Part of a small language model's weights.
Size: width 576, 6 heads of 96 (1 for keys and values), MLP 2304 tanh GELU, 46.3M parameters.
Architecture: LayerNorm before each block, rotary positions, no biases in attention or MLP, tied embeddings.
Training: a variant of Adam for these matrices, 509M tokens, 7769 steps.
Each number is 500 + 50 x the weight over its row's rms, rounded and kept within 0 to 999. Layers, rows and columns count from 0. Numbers have three digits each. The size before them is the row's rms in percent of the matrix's.

# layer 3 MLP up, 2304x576, rms 0.0216, rows 660-732, columns 0-95
093:455503524497547461501547526427505556508549436463496518482450505470444564439495418492503513443468434517491454509514621516554475626494518518505488528467508546449536492480500488432501491545521487512514465540535477478511502545562463522521553536462542473495470583483598545507466508555586459522
079:518468461525472538529495506469590547470423501547487632476519508452574432457524536463496624474537480559476422526448624499502468491582493426505538452533430523554493434527497463500524448538424496460531501468606485507483536524561490502508484546480523548474488559511493448458483543540520546560
065:548434537522536467497370542458377528503480456468481493580427539498497490557503522452495545435510460498520516457568503403396458459540431568509504511556540480523539472500526533448542555595495526454579438410457455527519570511440407452366462512435481525536478363495470518513509574446499446469
118:406509503459533528501528390387541563509456570418464408480389532464531536475474492473515503484533528511470533516561408551453445465561488536492513485498477475594534416475548541468476544423481553429460457486489466396498492574525539508488513487450474460553475531611564422501511465484538532515
076:489480544525552461487501514477529507523601441542445501481606492592584568459532504541562593519500550464524482485464540459491469514439527512524496539481498565570484472461504530441493445465482568501487556539493464530592517463465469576494502523365467495511444450454601448456536457497463561474
126:511528503491486476534581557454516494464545553463555523522472569543440390497519418490537483568482493558530510462553554395529427520522480537472539486420474510474499442521539592450509622537471533617513462516419439536465541497542566522535533497537487530547513390504531411546525556454422476494
069:594437489574457463509464548476517439405533594500474509575519544527499509430581418522583530468534501506495514496474525457507500465469498508585479527587436499573454560491569546466437473489438526504483446513464511472484651428463583481678451580467557529544469523493490507421406425611546510514
111:507562525435533533550479456606503529497387602461462502387476524615466571492529513426552504529443512580506487517491483480554471564490395498499586492429485518508526555509450534446522551473510467467483550524457486454456449575560507586544487417447620557592503417496548450490473472485512586548
063:438495486462581555482632532515482527505549563545529438428613455440546474496470490574394544533455480506433537558568563415525564473528434450440560438571416541614414448507507479488517497491505506470430396480523456565528500544479524505541358518494498490489469541499552457582509446448460491463
073:487491479613505420494519498505536575525496430497533520533448452483518448577412525494534524512572476518547520436516488521388571509543569586457592581444430484540436522545549413610442488552559566431504517566434537564491441580530478519480450484472541630513430431517495471501509445452504553504
064:498491470476494531525511551458477549465495492498541467512458589524502545485418545389458418553468403540471513465492521536457570472587510477547451529534474485558412436541525479538538583509493420550536464528518566426420468534477472528390572551541457498506533562536509475601571570447610467534
063:469504447531500523511559512531515518432564519582512429532420577490496438532516519507507436552486552447510470460446521487558469586391479490445508533485559520556443497487493451476412633572495427418436419542513502538568543510487501502597486593542597551470500553413572467555565492496530563521
157:526447539466441535547425501467559492451441515441550576578500476506505499458552538587505552598542564467530528447480480431499501512530469407506487473455458473540508460544439509528461417442488552579516486517504464549600448598486546478477447520497460585563543451530566499527474593470495558460
138:429535497440608536493450492533561562463548509489564517525522526519521430455484518491479574553540569480457569441465511497539475549466580450566480437425540518473455480564555527488565486517591511535483533487568521429529389497442525377547458432438487522533500537527519415488474531481568427503
087:486502438432436531359510534512467533501431454496544448529533557605504467448545434482518567536489586504471566526451513536507543544421480421446451479438450472466467540455427456492545482540561475568466558493634537550602512542412484483514482433544444468611463502421472540588549403477584470457
142:500485519536437566547527549540545476415390501402526559458449552523520411419463465566530529541544489557430610439500487544585435590566468443524414469520451526471533575423511518493465476452522590499542483569514564554601529497596547510542433446467451487511600452454571511564480495564533546548
101:492452408469491457431623481540464483506525567457501404515497430486548541480569494488440523528543493483437551507498404506547518545471481474504497543494514522590502501483446554592486462543528504557406599415497567538502464467490545491460580509442453488490552549434476478538517477607539530547
087:547463507434503434460461502453544536519534542491500510577561495520588503478544556523476550571500496481489579476436555476513445455501567420511516511469490568547433436478552502543466526449458530572518536517602442496409486493461496531560472506475534475621447519458516422536504530499608484490
058:573449437499485543557542420568460541499594611435424484553413468589448517508524534536467492571583471524473464484610528494551547480465478535517445430469568563526445485513528445555574539469545508491599574522452538576469500524480500559500599466530493473512527494482491543458478462566530515530
080:494475575594464557478446523427472544477545475532484530458463473504464519457457450504533557575496602484517557518440586503544523597502567425498537478454490521533479520428538582380504517479529526431503485480413516521467498449516536478537467527456511532499569444561541570562573571512519448415
112:551535477586556514577508502555495492420574474433498545487447459642430507523452559485576497487504527553397466480509539525542474556515556550451485507491416516565433595409506529450485666428574468538544545450428549517534579469483437463435455456569502513542477451504504495494488587566525570483
137:584510536463547469477469494594596601502523386555499517550403551509493443518566514495443519512429480496533473486507508523507486557497552475526610493570478512669498487562435461507558558477441541458545500508498556546421520543490524614473498481466602441513413515466467525528467430582575543475
066:512536412606450415549474580486515637487547465466505529509453537510414471441454523439477538460465476538456516518522501473546526503555602420446491439501581354562356542555518502509456516549475453518524596567556590496463535465534480500546543432493468535538435573444454406544556467610469466595
110:446684441501489503461572411572590521492513540460533506549432504517423474502410453491565465503561584470487477417498454537563455509601466518552470457507464531507471526470601557421490466550534578570377531447436530550495484554547508440538451484470479509571470534479521521566514572474592452526
092:506609498520546550464449417503544510442422538553613511444546477549483484512456559491577487485549521531431525487397454575545562466540405365487544440484551522502511454485490504482456464494492492512511585571525538421490465629465528520521511351526533400525527478516487578495566370481549555458
121:469513477431500490432460545545544589528484459516471461427473544541486482508488507517530547473576442490420555467447574459549518463485582422501518459499510470522502466432526463426460448415567561422542438441538400542521481568509610475564461473490494480543456451416470443494566408525472495483
068:446462422532483534436525482410506359566470514540521600439474534443545572523479442561476484572476481372482587559535527431544447570404484519455549452407518506502458542494484537540532511525494479578482577537571424577497491458410457523531405512454496456548491449513497525469441426454414488540
061:459516505415475473511492462598459510473539471401521452419551508494559452497523542476485550429605461457419527463508499604535504499495526468428477521431473506451463433449427492475574425461436537509475467504494473508518420541484485486571503500479453359399454467524568513507557482502478528532
131:489515424464474469468460423464535487559474548436529599523541427449577474428421586534527498424447526479473555469469406437444502542460514449590564518463398521548581522471498604468440412446540582484544492565498554452432503581584535506510455396471519549537411500505442518544431510423566612426
110:515487530506503521534516501526554460555587553469530484458429562534505490570491390515413468499463553594497429551497458414497506481545480441578560473461562509535506545565498519535565496463521549474468464445485442469513503536438477467482540452406515464493478500462539437484533485621489558510
116:606435504566470476471508536402551496490472469464404521498574535601560519474573525505454543558568601449500456509526525448550586527516437478469512512422508485517498484563522549508567445547482492422379523503511516496487466516507493493445449433511495485483526512462462436546399450471481404529
067:445504475563501452438505440495605533500433493487621548494493467516494539532464426509469495389457523502595486499434463572448496535493509557462464580457480506511540481510393503536485551550571478430446425418509492391569403501528549548537447504534555478527378492392520505461531610592494486525
068:587488508445489538521511492560495468446519578558456521430546464482521601442567549469490405479509480470443565502579512439498476463529458488523453491560538652643406607489555555555524475534579459540548466493512432531503595551549504471470558459566481386580485520549481496540491489456447526469
103:533458473521526483488430506472541515526531396496506561463559525478491434511572436534440579490472487502559513521549569427404519415558497399544497484490556505555509481483574503473492492493532553437546479492575408416482429416446561513490569423521572412610444555482511458410471371480493478479
071:468543543452558415539511525465508397551435474532462415519604484497514482583528562527500396556498514463446565468579466530431471407480478471530525550381447449483434506473581561492525560492451485479508542496503479453415494537421525426594478573478523447424517408497500611541439490422495485538
058:416501424515411523494484469500619470457421441457613516464485437530517494502557527460533502609545572580475518485531525540458534442583514442482476483391459463523467522623490508499517547482488491525551548564550494461566432512352532558492528539444549519474449481559503527502481462507528491531
060:506405441464535487597523533581409449489536507469433541485496547558469548522598553432522530536475510421458512485505504506529541424425559459507524524500510393429518463618470565525437511432510461481471518577405489523515542467419578468405530590472474529547457444507543527515557418558476507483
118:495462497562491576485523552452504502434402487534463519522537525553468536483532592577487489495520388472455527564525499450439542540527518531531409459455490526461524515480521515461509434562536487452510492494476521471521531536575541478528452440445516476583486465561450509572511549536425461404
136:498476506505556590496554458426499559529372516472545577508457565544394453441434549503531506511525478472427579452575574550593426500501497509465496542529465591435572547491528513499510521508528468554503505495464458570501510467510530534550576620488547450548555542410573527540490575533641580488
115:539474445444557542439485538472485519455557571441517611427539522521535528516413531570541431533523530508546435526479519374548506437517539402411423443429354612464501566582482623451493430573441481540499482434487475491409423476520560435511556491507515578522430490439499465510473494537568584482
132:489502470508433511596459442532519449475378497582494515512501498518433539478507529533570561550537498437492533465549459409550508514521501456506481509443525452594505418451581454477635501556569607513409487561480543510572510426551571491518442533499502490502528510502539436486526494556505433556
113:577445555471492487534555540498571480468417394464504554474414566546449508453430571540494470529484547407462559412462570581532590475542480522587495508478472521534557513471532524445469579551492553525464438436437525465479527495508532429425601487398551488578537548566547484450509384516559410562
076:552532557462550577554482343530557520430539622502479602555558519616490533490581468528460519523529472451508574512563514557442465401513581514459607455504605503497378464501568485464499492456508551550469543462532521516472481516520372547542582548446472509545544459544382503534515515547601411482
117:580446439539510494492556503489561537475497562414454471506509495468556412489493416501470592515432437538443530434445476560525528546482491520463512523523439425520462526445563501529478473533410691596539506420560564459564474538474514481494491573380519491563507530459593511470535487554549499585
113:550566511470540531533494407540530491492508586544456533501465461492467400456480497513538497393550470498427591471504510529459540547508441528549531484524478530525455580476526509402504488517408513545456498585538480475484452525618467456570521525451544482586448461480441596505504417553524488499
136:499475470504556483492542475522456487511482508418456411520487496514384487459541449544541459546548439426476558467517538550511509454576516529558521462552435502490467436523521464430538461645474593543508543502582532413521516645497512495475639523478550520496560516455539502503494472541492550384
133:494474570515532518449519544513495463390569539501492461518521472514603500515469454562544580470452500453517536473483522506521510545521533552510520544440426491406449547543509501574523531498522477487527471477526489531569492528481482634456497465471498488526430610514517507546468499413514482551
061:460548546509454447425488500471482518488536421485530547576506522370598593523453530550559465617547405480479505482547405423590486515522542495449514546467532581422531528663380447437445442504493497531482429421498443511497496458590551479492573480478547423483434469426523563530495513466477419425
063:591461577545496495502362482483528600509495523506436507467522503503536472480450452407579455502495458483438374542531557468467414517543499493445465516487574482492483498438479480506415575394432537564522343496503519392520497482471470619431471599517618553541540544531440496457545572488510514548
072:544485375493484539490439495471427528526521424433507559527513382580440482532573670447558570503507408560464495560541548478471529407569542520455465513503536464454462433581502469528482476532536457500529524512549492608484486524566472441502595488497530400488607510468513486511493419545519405514
123:442473473455488473499469588405535525533515545375416553553447491537471456478429465506507452484493512552535506372472552566502600433474493461495607537504448570523533454535476580577574535556558461504518538584480484505531539506495487519466522496494501492594490510430541543513417491498484474448
130:479619581485559538512481555528505547426533503518439539465569469533488378510448367560511418497499416515506583517477403495575449520570513603522463448506517538462493546513492554546505513373478441426526501420506479465556460486481469479531488552460604553446521532440595488558497458540653596499
134:527514525449520556479479532506542507434428501499529525487403483571483526523522464521572566485540510581432499489465508543466577512498528474463443504540535638423502510410512467506530459523473431448568590466425444518474527580533558537526475413448516617482588459501577514577478383545505507508
063:602496523533421505472542516456483521420571566467493563487518503563455443538578532511484441469408475499397461539532483499484497393442490473536599528500486465485524588495558404462506450372432468542425484610521418573498463493600493495506552398469573578589471514670490551484461442524504464454
124:539467396480484510505464485530491506471403467457404468464496438534518517430379525471487458556524511486510523483468510461607499546533421431556438481463458594518366589514462457432493548510585548410466443462551561483565411536554562500572535495456499525629428421571458500533452473546458545579
110:539497519529478558542493443473559505411432541461479488469480476545484523515530484445493466558476495438416615540497527466528536501478382465432538475457463414588434513492508573451577590571433571503558537508494515548410535558632474487470529497504539492475521521558490492454529546503493516472
077:488537479534561453486471489491579571530569456510520500570525550458528502564462504462565470568494438524533566513501510566504544485609509529420374574478496383521504494511513380397466483374567420486435580473517452559571486488551575454403480515416576528476504499510541521437454504564520590477
069:422519573489500566589517445567484407494460504521582557597550560512454459518401463543577439470495610536469540569468479485512447505483443582512431496463592459534480609483405515578550514524535492503519441490464521535519471430423497491476544507517499564507382520573545572437470416570508498556
058:464449410483492486519482491442474568473465472543534522537534462476509447502496440524537505560552449491494504478500593593472509525373502564513429510516571533535555504540580535514473491421460520487514559440522510517512490578429530572450450468543585473492621534514505621571506525431547523479
112:566386460507541432537495526457556449451378623537465475564514510570578519441552562490592528556547508529449490426535504442454537538512460527597407452422455560545478431535520522525496428610556475497391401519508472509521454490478487537534366478437475550550447462508375515505408534518535445513
142:522466473531541535534402380547472507442495496537504474506436589431492440474500464462536488501528478496470521534536552483498651433470474377509511470418451498486503479475497569417576539542445454557472492512480530483536519575470513491493562384533461509538499449550470447511553469567413470426
064:488411566490428529522496509454460529488534556607424562413496511520503520499612535423389444536481434430555546505462510474472539423523522485495477541524452541536556528443493480566499502508529484461503489503420556391462623518533512509459509496610504491550448436611501521531497609553387463523
143:507434545454533473503432442421518484434421494375520486435514582445526425514489649543489495473488435478440399517500487473503464497655524464494572467432477497597489469446559584427454469574486614589445518490588505506533561533531492503477482492479481504543543396585471454494454324493508568511
061:599486534505503447499518524446447579459491497556468538459561422403557540437488485540429548490522393506451570453462523528464468541421490399487359534572518467516426422488568532423384565572475383517496570566493589518441575473523509459467558447530494577424483541369470508517499593534477540572
060:505488532494450443444435521429474497465529526449553455522501492470419458542455494506543523478499382454520494575435499547489529545505480493546463554489456443461483449516468528465369485510500391517591476492504466533538596497508429503477450459509514487424455553410461426503495582632465559441
059:519636563518525484546553498563555465514490483418470480595525524509430408515546445459514496467506509552513540536466533538622534503485475440571574509419504604473432590532593463571518539497487520526470511416528459527549437535397479512507489529576512619424622532603532507473567484521488513500
067:531467464486512409533597528530500510440478472416496526479468491456506442470429484514539545535511515492412511545495534459454521592487400432480512501519621561489498502470499508457404517542401490540503406438542421477501447509512488553533422527566515577528489547505548530500450580502454463476
062:588620425584534499598515365475486487474548452463439504629478489512550568512484520534435534531513450460514432590499523618489484477420556437574506449487516492430473573457541505477487493487576523483469526481461489483500511530547572489521560526441556556563509564477466460524531473570448481351
068:460533461470477568458495536460539496561480548480488462427541469492430479572552481494520512500418519525498502560513436494458521504499388501411432394508465510481501555493617492494611500502466558592502557463566428467451457503530507472559488500541465494411522462554543444503477504488471526404
064:615406458417455552442572520471542487516440477529535519486547481635551543514488553471452499508471424485525452445580536512509473479536432540479463537526480622587486468504444529495397419560557547492507490470521593553519516485620445531494558497584490445458556470438595361529558502384468457506
121:446537525507549558424514522476551476485446545486474418559546421430563520514470495531467508529490477474390587421528542429526505523506473461490593512513466396532506534493489492386491457491593556539447532508510448512460479487520510532543448444457472567459467438570449343546507608516434523419
063:483515441546447561575481536521566435498484548457390556510476611484482448595441462467509441533547441507542616509479476449530581530432559426526554463530462517559626532459485424498530547575501530486480602472463526465512561427507517536455486588492559536494495381484480433461471382586534536516
086:466462517484390478494444537544511443521556519486491518601478440486521444585530497595475524533518529528546443514542469528497509454547480444477521503493496466518465528560479480495515497402504388481512580535624421410377454499590580499530445519602475474594596515464502516506399390570595499439
# layer 3 MLP down (transposed), 2304x576, rms 0.0117, rows 660-731, columns 0-95
089:600494503482536460505470587570525473468418513541505475481457430484556538452496524561507503574435489464475479571493486474491476372461501556470550458560519490500462434467511497511509569614366559552563510477437511459553481447455567535438485469486458540474540427511405398513494551539440560470
081:507540509482493497582443494561461515440541480514505511479503509576478567528504468418489352522519622497490604338500512473447584451481428628510394510485590485385568461481496477497581491466516490536378444506421509484482525459546453516440546461488519436597444480499585529522571534548529470456
058:574463562437497523521522411565466512481477521579481575476573565440529498605513613507492373410553537434467503463462507538532524463413536387488500396581549510587415512502497506531442463476509438495541476545535455498510499525535643543499540549554497529448550637543534558557447515539578508430
130:571467408465461531467422638494516554516508440458512556561447491463549497494492500601427555524423439487365431603466568548522575497460532507452542480600530530464484473562510433538374545509545505480411490469618458545505556498517480494491566536563483441504476466462545516455585539490550424622
072:447568494495533430537581511469519461441449552541551477558477532526450429532528536549461459494486514482552466294549511529538513451452489623509526492515456516412418565480511514539541484467467401421533419433504495531537483568504408471545486608581495459447555577514422531560545551468547503528
130:507599511501403507489483489549542403539553408545549470485519440539551536574548476482464545578514574536462458451476441564496391496491552562441436504507558372506450528557498431428381600542543495461520498432529492431468493450462465469448472556515555483543491516480496412536477402475530436489
062:564507463505636487539582510502486523577483397504553564498547451503485493522529574498476460542438567494499479422519484626508463579549536515496509564501513550425580517491465469492528523505667458308474512435500477575555395530538510435457477448419527472463516438470482534511502472415532492474
104:526490535601503544585517499536505395454566491573575439516533472481542496543427488482490558510487410537464489499477512424397493483554517480508430471527533475543527420542524578477511464403410519551508478382535560442579492498491412461448540493444476426457555494489554425461567593472565367490
057:569473515492562521502385455545547391413501486511433604503502559495473439477499569497545566376512460429536592444515466559396501518524526433479458384425472400375556472561482424534576531491552527426512547498493521439586516470478568503509511519521571484558431563590545523411572506557637423527
065:494490464523495455522487549504427599478535426546451460529571490583500552458565485425479550523498493536488489534493560525532512546537466462576390449526508487501582469495445566551488548415553408488466540543566517477476509461613469483516556464435464427497486465509447538486467419507522527449
058:539549505372576614542554431529453486554487468527618394509595503505506497487557485529564552547517526518427485477599392562495398431528432565401526457454504510481449561536485487550469469449530493412516537541470497479451521561460483494490470515469445403498560395425547450459468467525458490491
060:563489541488492540388420458463462572484534411535534553465574486602560530527567491478486544507492462442508578467480546478467446389622434468517581556621424524454494444554508575635384411562433622507555542441454504411491550473570413536455493447524498454548414453543427470370584465516441486569
170:528520512538483503517420497510585494511502510513430483459526499525454485496664550499501544439405526498600551419541603537571556569489443505499585472494498416488469501526521443559548487503519495437433587562494425536549472560477487519509471512521500486484488532534443480539555482481469511526
134:473500462473553483453424566487541477504435505490556490461493467483554447492405458464548492473392480468489541570496487459448575478447458558429584560530467537511474469550489474528495358497421481579439554455520543466386452459479581560506492522471492523420500488531452575456430494553520461488
078:499503617501605429482540577475576523454486458574495509439367488554621519475594525483528406386427398417549425455520443536605530581574474550521525645509521439473427515501550486501534495488432529442581466480307514411473542519536454432513550593470517517436526483475423457516547550535433514553
158:489503526485509479522535427526408440550581560524579524528591528491505554429552439474567515524527535491495531558459488480462388507523526541412490488478495501512407471444480454335283508460543414392518502555504572489518485485535437502545468453591429471568512504570554387508530543433481485561
100:517513473467507496490495536493527447548531418606589573446415483479435493579484468527540458488553544555590393500525597510411562502466473451503485484581474541467480519488485442454453496523432470459598436567442505437497469568502484574511436460523506534501466468541534512396493460483499460361
081:466471435446561511504504523519415485521470463565509492509505471457475457453524511462517496533508510539639429432478497440564477442446454538473549524481567438475556467487550534451427490590529490482591463442408578497588549493415531484484479501484564530379519390547529453499470481400425550485
051:468478469413561590457481612553512481513510423540502491439576557429491470558463447589593539463413515603527576479462438491520490446462599500496525497440470440561511494515543548465621469481485491514580483458448511483462555640444510451489476533523509440513528475469524474410426530517507503484
072:548442532514533484477543430558594478470578448408466659504599473420461442564452576498428449512458396478512492375558380626451491464480532467408525441534539517453544449507464488551579514489520478546493502554491520522510439551472529528462432567623479590493446555487471482502419514489557531542
111:426481532472396477447615500423473548525500516605440581503503509468560518582571435459512547513450437541501497478557518505585536442510520457519498508554542586557520607543405517482392463544525436420552438468539406579463538567490497486595537549439509448475503498457564466517522474510542394559
144:469444575469481563545467533526481381522502496502441456529581546579462546557490431439548501552603555584457477525506422489494546467503429512436405447405466478479495452500607507446431486525484432454511420529532588431489552430423487385493518441499503531588587501529534501436489494483477436438
059:502479609492519539473520495539416422442516497473466505429507442509519537412526486559469501486491501573544447466463545535467468483545454517538460596445552552518587491452489546423397512455473474551464452432413501536537462579467413472546572525551553419488534540545457570467541511487507575531
104:488360593470408488451503499468458607502460457509422590468514508529486417515551487535407529550450384551584450525610605539563560508495494489483555533507480556480523500461541426571526430468534447470532547507510470442449499524467533517499453553484468493481519495555504497423484523559472560546
090:517463569464430469562589599532523412455508505443512430539533554483503489389493516498474548543419508453521427379483520501511414528541555552572435486443571413509482487530509553546462476522568535596494562411519548444459503425491553515544471602512474552534548428495575536490512537544499447468
118:512583577590471587498463521472499522496491458533554515454518525516489419481508489547510383455546573401452419535464519516592426409468546459467486591491570620538583496487478504449540549467482452510532518530409564564467572476508441525574500563508507570536535531481468544541440563456465485399
063:504533455487583489500534391466479594470479527502495487510525505471421524525495458502538503480454561496523473361566454502371541403595547523592506563582569558563543465540475489438477508494527534467509464535467597438488528438499472529446600573560542478462532566499449471551551483494516502538
054:548547521560556486540508496490488412561490576470500528641536499478401491492476505521511482546418542581526561544478487356531476501432463492521567447540536448514457498565470460536501480531497481588546585512564449535583483510433465560498464515445469558474412462597405461537521444455465387511
134:492465498459601488547505510557495493483547493415440490595531566515482500515539527532477468524507494509566475570515536565494483463510478469477456409463517478509538474502511461534385543522465520514555512502542532495453529407487450446521465438458463493511513485489534452492474485482461397495
103:460576517436584504514565495457422409452525562582450494606512482459452461518530577594451482384500569464481466437545422573503486505537511465484367484555499542560493477510441476485611561454497554524539476545390491491551387512497582547457386500555572514468538598425467520528435552523582424528
113:467540459466529502492463429484395612564526609492518438504534588457477425455406465451451480531499418566533551450484452395512358363481582558488506414560604528483495554504495568516467481485494484453494491488421565426554453604491484485583462491523443464506483429516453534528537514513583570557
062:523597518443552529460463425484371466460592447478403525485507444465455450495562482489409510550578499512544498396518538368501494484567433425528573482516586483460592519513532494468561432447471568468472523593532430505468636427497504536635503493504510476409499498468415459535491496511475483478
062:602569510522468664537541468530537478471525459426595527475476479430516413545480484437538571436556577465463460297492393512457497484511505447489527572504476490462550462512528525554539493509375424475484520480459505521547349427486520443499477502516560463501595506464538439551423525543542518418
100:453532555417449543557484526454443367545518530528471525530461455479527375543478487461563436508499527464452547526511486488566449538478542629589490473464484507424499623477494509428577564517519535452519471423509546465549490462489495500507543562587483535428529505376526496531442527477502519575
067:468498475467545526467530363470491631530468454494562491527364441501472508530548445428574611489541574498469533314442449397471483486526493505617512465574483516528589519534451460510535540420580483478507423545495499565410476561483433558522526561494448522527534481505462512445475538504485539510
052:482527541502457499520540408531514525528472552442514455535529462499478515489475480527515578632488500595487463466480598528482507412471555559570447532466454447350420536561509550514462377561538482597527427431435525439388515463524484493514547535510504518547382518483465520461562511458455515531
053:552512567526589484441397515396452638402467602468507636392568468441501456499458491465415482485531493566444491551592457469535509538434480511544512508549480573549486520569472542536521565536433485513545471491548446527563458548429426438496377449489536449553459545448435530475385473512430363467
111:450468570454511497572350464461480496532474465529531507516464541534604472476507379570453469557452562493480507443509556537480472577502445529509589472457493428541460540527522466437490603448445379482521558481583579499515555436448430527458501549554551487473517591469569480458527514495497517541
131:555574525454519520525549483487426632455528460466529434472515532447552535482569434423513479540467547531422574733449502562408420519482484616488491458447484506439432446518450539476392525459489459518535490468482464491531458504505520543416527411543515437486515436563482493515594550448466564517
112:444512506432473471551521395514478448509376420456404447469435493409498505483449495497546562590450466544493509514505496541486559505488523544506532571510533450494467449444486479513449586442572542407504489482561553503541556496526496509511482466507506443472511467506454429474499504396488528563
140:407566470490431454559547472484464510524537557532541578491570516459395526600460373461492476509553539502532457484511388482450449463406504494402403501525570588475520464476431484439574375520430492600540496460385548494526508459526497650499471548571575599471536522496446503407543548503551519499
112:450548542510539477496503533473510467478523496507445528528507459482550465583473523497516541567450369540493444468484508505502412445495527477554478473504539459532428447473460434532422600538553598486509472465464483524525506482479505539489452546476466457501458547525520400576555530504429596450
072:482511457499431450472579663517451493494492493510514439420508519526477506406524540527495444537479468559518453376447422530448631544548382482484541490575464434483485484564495563536485469540459508468468458538415530453518512543413573470525519508436442497495519498439474501378464487582397590587
128:468536596526513472458536497550424509456585487639554484456446584492468480463454488423515493424535514398459509446523539460511512538518585407449482476554503601459617528507485501474553496490596369492585494504469463523396413521538518531561491475472431519506491591440465563507492477563431510507
111:440521416497459571455530558448552360539458544538543569473514552474557513506528556517442418515434461493534470444541523518533430479512527443528601447550442496515542491475459463553406570635546497470506529496507492494568454422438584513500582521538550548434483484514590492572552517541499439483
142:547548420515560489567465475479514432576560444489424510442482526461560447529511474468480447487527458441592464497475432619562425511440454534529458440536436492519474477467520429599621445431351535506514517469517411551480600559539593461471461552471551468428460602455540513520475507577505518534
133:498480440525561523446467549555488561488491536435491624563536505470404482538522477499466470460567423448509499525535497454515541484450509444463460448488498526488521443474599526465562513583456528489470504467515483426534470461471552555564550557506519523475514435476563559502623495534530450565
056:497436445515454575547470513541659431544510567478522428459464480459439485389523524500461529478504531612490555505492568493545496538495426561581475524464420304522434489466584479538488495537511464453491548552465534447460372550441425457490365512547539561449523452450416481574543419468451495560
058:478518543432514483504505520525451533570529560551543531554472432511478493508511586467417559507534547454468584465471556572461486531581495473501528569464453492423543549545541465536383537530499483468539543501526456551370550577554451502499471398451436485445424442512667519596502463498463543512
070:473487452583543427425497445489413493448526504527479494519396603566471518497427535500466486450546506503563436319453489490467585490525539548399531494605433538488485521439486581478510529426474551459519488435472491547538470518499576577563456480448531564531432474496476579457512532508496511493
139:529516525526532522590467406506511509501496448469502483488421511527413595570517488466426484417529504391479489694552475462535512520491478444419438450528511591555492440459479538523475480461437482479438513507515531505427498515529481403495537464558497492480492496544545481414548528492535441451
127:540440469514515494490483463524409487466372466479564497461506522530502510552490559456650514486610472516509482605552515505539536541490476482486485455404493482468495574442570491431512586475582468494475443526487556465580472434549530456481511490547468536505513507582488498471508485396411537578
128:498486554531537417557489475477480548501465488528509519572514534595574505546531512458432517497487480435453524646511517481578373547495559712533535495445522494482495535466488437434501511417544463459477471477518441473560513442453534449545513500537448491425488480477490533507546506478551478524
059:528467505547638474536532529528591653434483528551510467496440388521535580495479450413535536499498536473515549434485511494468491575506475486582458426504441516441466501529420509594548617488376479529534487470427532470528634463522435394415531573544428474510469548447466582511523503496368448422
113:467498505473471532484478429495497440494568569534515510516542491439452521403531448534437433476579403470508448418482450457560417500573504518522566453513473424556482482457501465538507470402519543549541489460492554434485431464508500450491587486460540480462474514481470552536513630526507508574
113:523436512486537473533445532500426557441520483550492569468470530488567515561462495580460484405546467476508467391498434547537454576487415488492471514503456538465490517579528476570569590459508484501318453499534560439499570488361480515485529508497458487400465411425557501497570405452509524576
073:569439448507511475567529516534481504522423533503390497450486444519448518423529501458521461487491508416538446541511551451516469434466470468467463425594423458483463479489461521592476521486459516568463404532506471436485537545488446500575538511495469554500479502458504509510517470517443459450
063:609530541535422478431446502518453486471610452507476578500527351572471532538527585440425478555447448536553483473490447490516554481489477584508502546505476456499488556497487495497506606493507444519487542550544489540507508521455487507569485564438429481463501429403458521536584516419488520469
052:538419465478475462452615495500539484591516505436394530491507490354557498557475549493512642495537535613466553430604460553536488497453551428517558515540512552449450467386507513477466484529555557438488591498437596465379508447546415521415471458546506529438466450520501516476467380471443515517
116:441484458550519535471458456558413468520574526502493488546489499446490438556584553459414527445484556527488506467372520534478441511445520456518531461603494466522527431535502513443515489512548482591612501523510674464520551521508496435478510450602551501500507511427543461407497390541481533499
132:507526433542554540479456459565590508426407515507629481497459463540521503514513451450545564507443427577523467375448489500498505426465459517503419369617518348551531465478438483436544577517552479451489443532557528547483478477546533665499531463526479508497467520498526511465560528588485519542
059:482531469468491556461448518565584427493490516546678515488505449369488348445501465470559544443518507531493460424512504555577471497616473447509554425510507559428397520528487469529459540525544527433504604444508494535524448566488530503543511488417501460390473457378490560450464471519543512477
143:476560635557471507466552469548499453524463465545510457431534606498418506631492484463514553470462531580509471404494610501481416566500580446571487547488600516478426518545454330538542525608457490572435464503517419451481566458514561419444478486507512357474512456477517444554493492564402492500
054:467478551471561482530527520482558515558463571555430504504522434548493514488538481442452517398490490569469483480539560577657421436485490585490548565571454549577557562509552585516417496535472541426450517491556576450425500461507409497445539450544494541576515475535502507527601447508508469551
055:428484506494427491500495527458461437500400546478499531610480531489499513537557467489471495414471488528481486556517583480548430468528530572476430495503459460489351541530557511544367424513483525531476473498516451478547503563405438537478438502391464552601540543486568510393570452542511410468
053:507451507447522423472531458462450560585492492550511471420507479560528458485465523522528486480508534438439464405536438558395430435551540517527472425444483469514458628506483503467512469470463456469436509450564434548538516509570578496576486603448413435494492543526533469470454430427480484439
062:465547533396469517549443503543493420471597515542440460451546514522515561513561455559431524529446539502511526287503570553567497515423610519472437493463448535526489534529489354463504481475505520465494541565521462436542525451573508577454564495606519436502514499516524470517495465544559476488
055:521400459529457517378531568487491523502397552533510509507531523485443475402525461451511510487432524552460507492549476478511473568537439552581520508523425515522594568595547484518514403434449510551493470474466416514528546477434539452487533476526496519480444516501540547500428490544497512527
062:481515504583487516522459505559538468514522556437512521460527520538512459443443504544558467427520506512595537522487527524466497579532655469505476507541464552508442494510488494441501505471587498438502476579516545458498476511517449477505549508446475560559518485516538532491466463481475435528
057:340513553478543553444465530346490428517531550453498513537442489519449483462511363464582488425421533506489576612543558541438432527537614457510544496380552404473444512549569484436502662451479457562370554439535462520506475573478576520513466542506467536482552522489491525435430529493526502513
129:493477481491490464503555546521527518474503514500480492480552492450549454527495488437490504486475438525530529509493437582482445497545556484513492574553470475514622514471535431499427449407483450484491564483568496487532495564457477449521471475541502492500574595491475582577501463567485539481
054:533440498482442478436456549599486501558457453519501449432469484449559470373503496571545467614413509538540521476537526481450441495466499519479507422509543493439372520504546447484581426482613534445490443449479482522404395523517445451458474552490438503572424492462580538417450499551426511502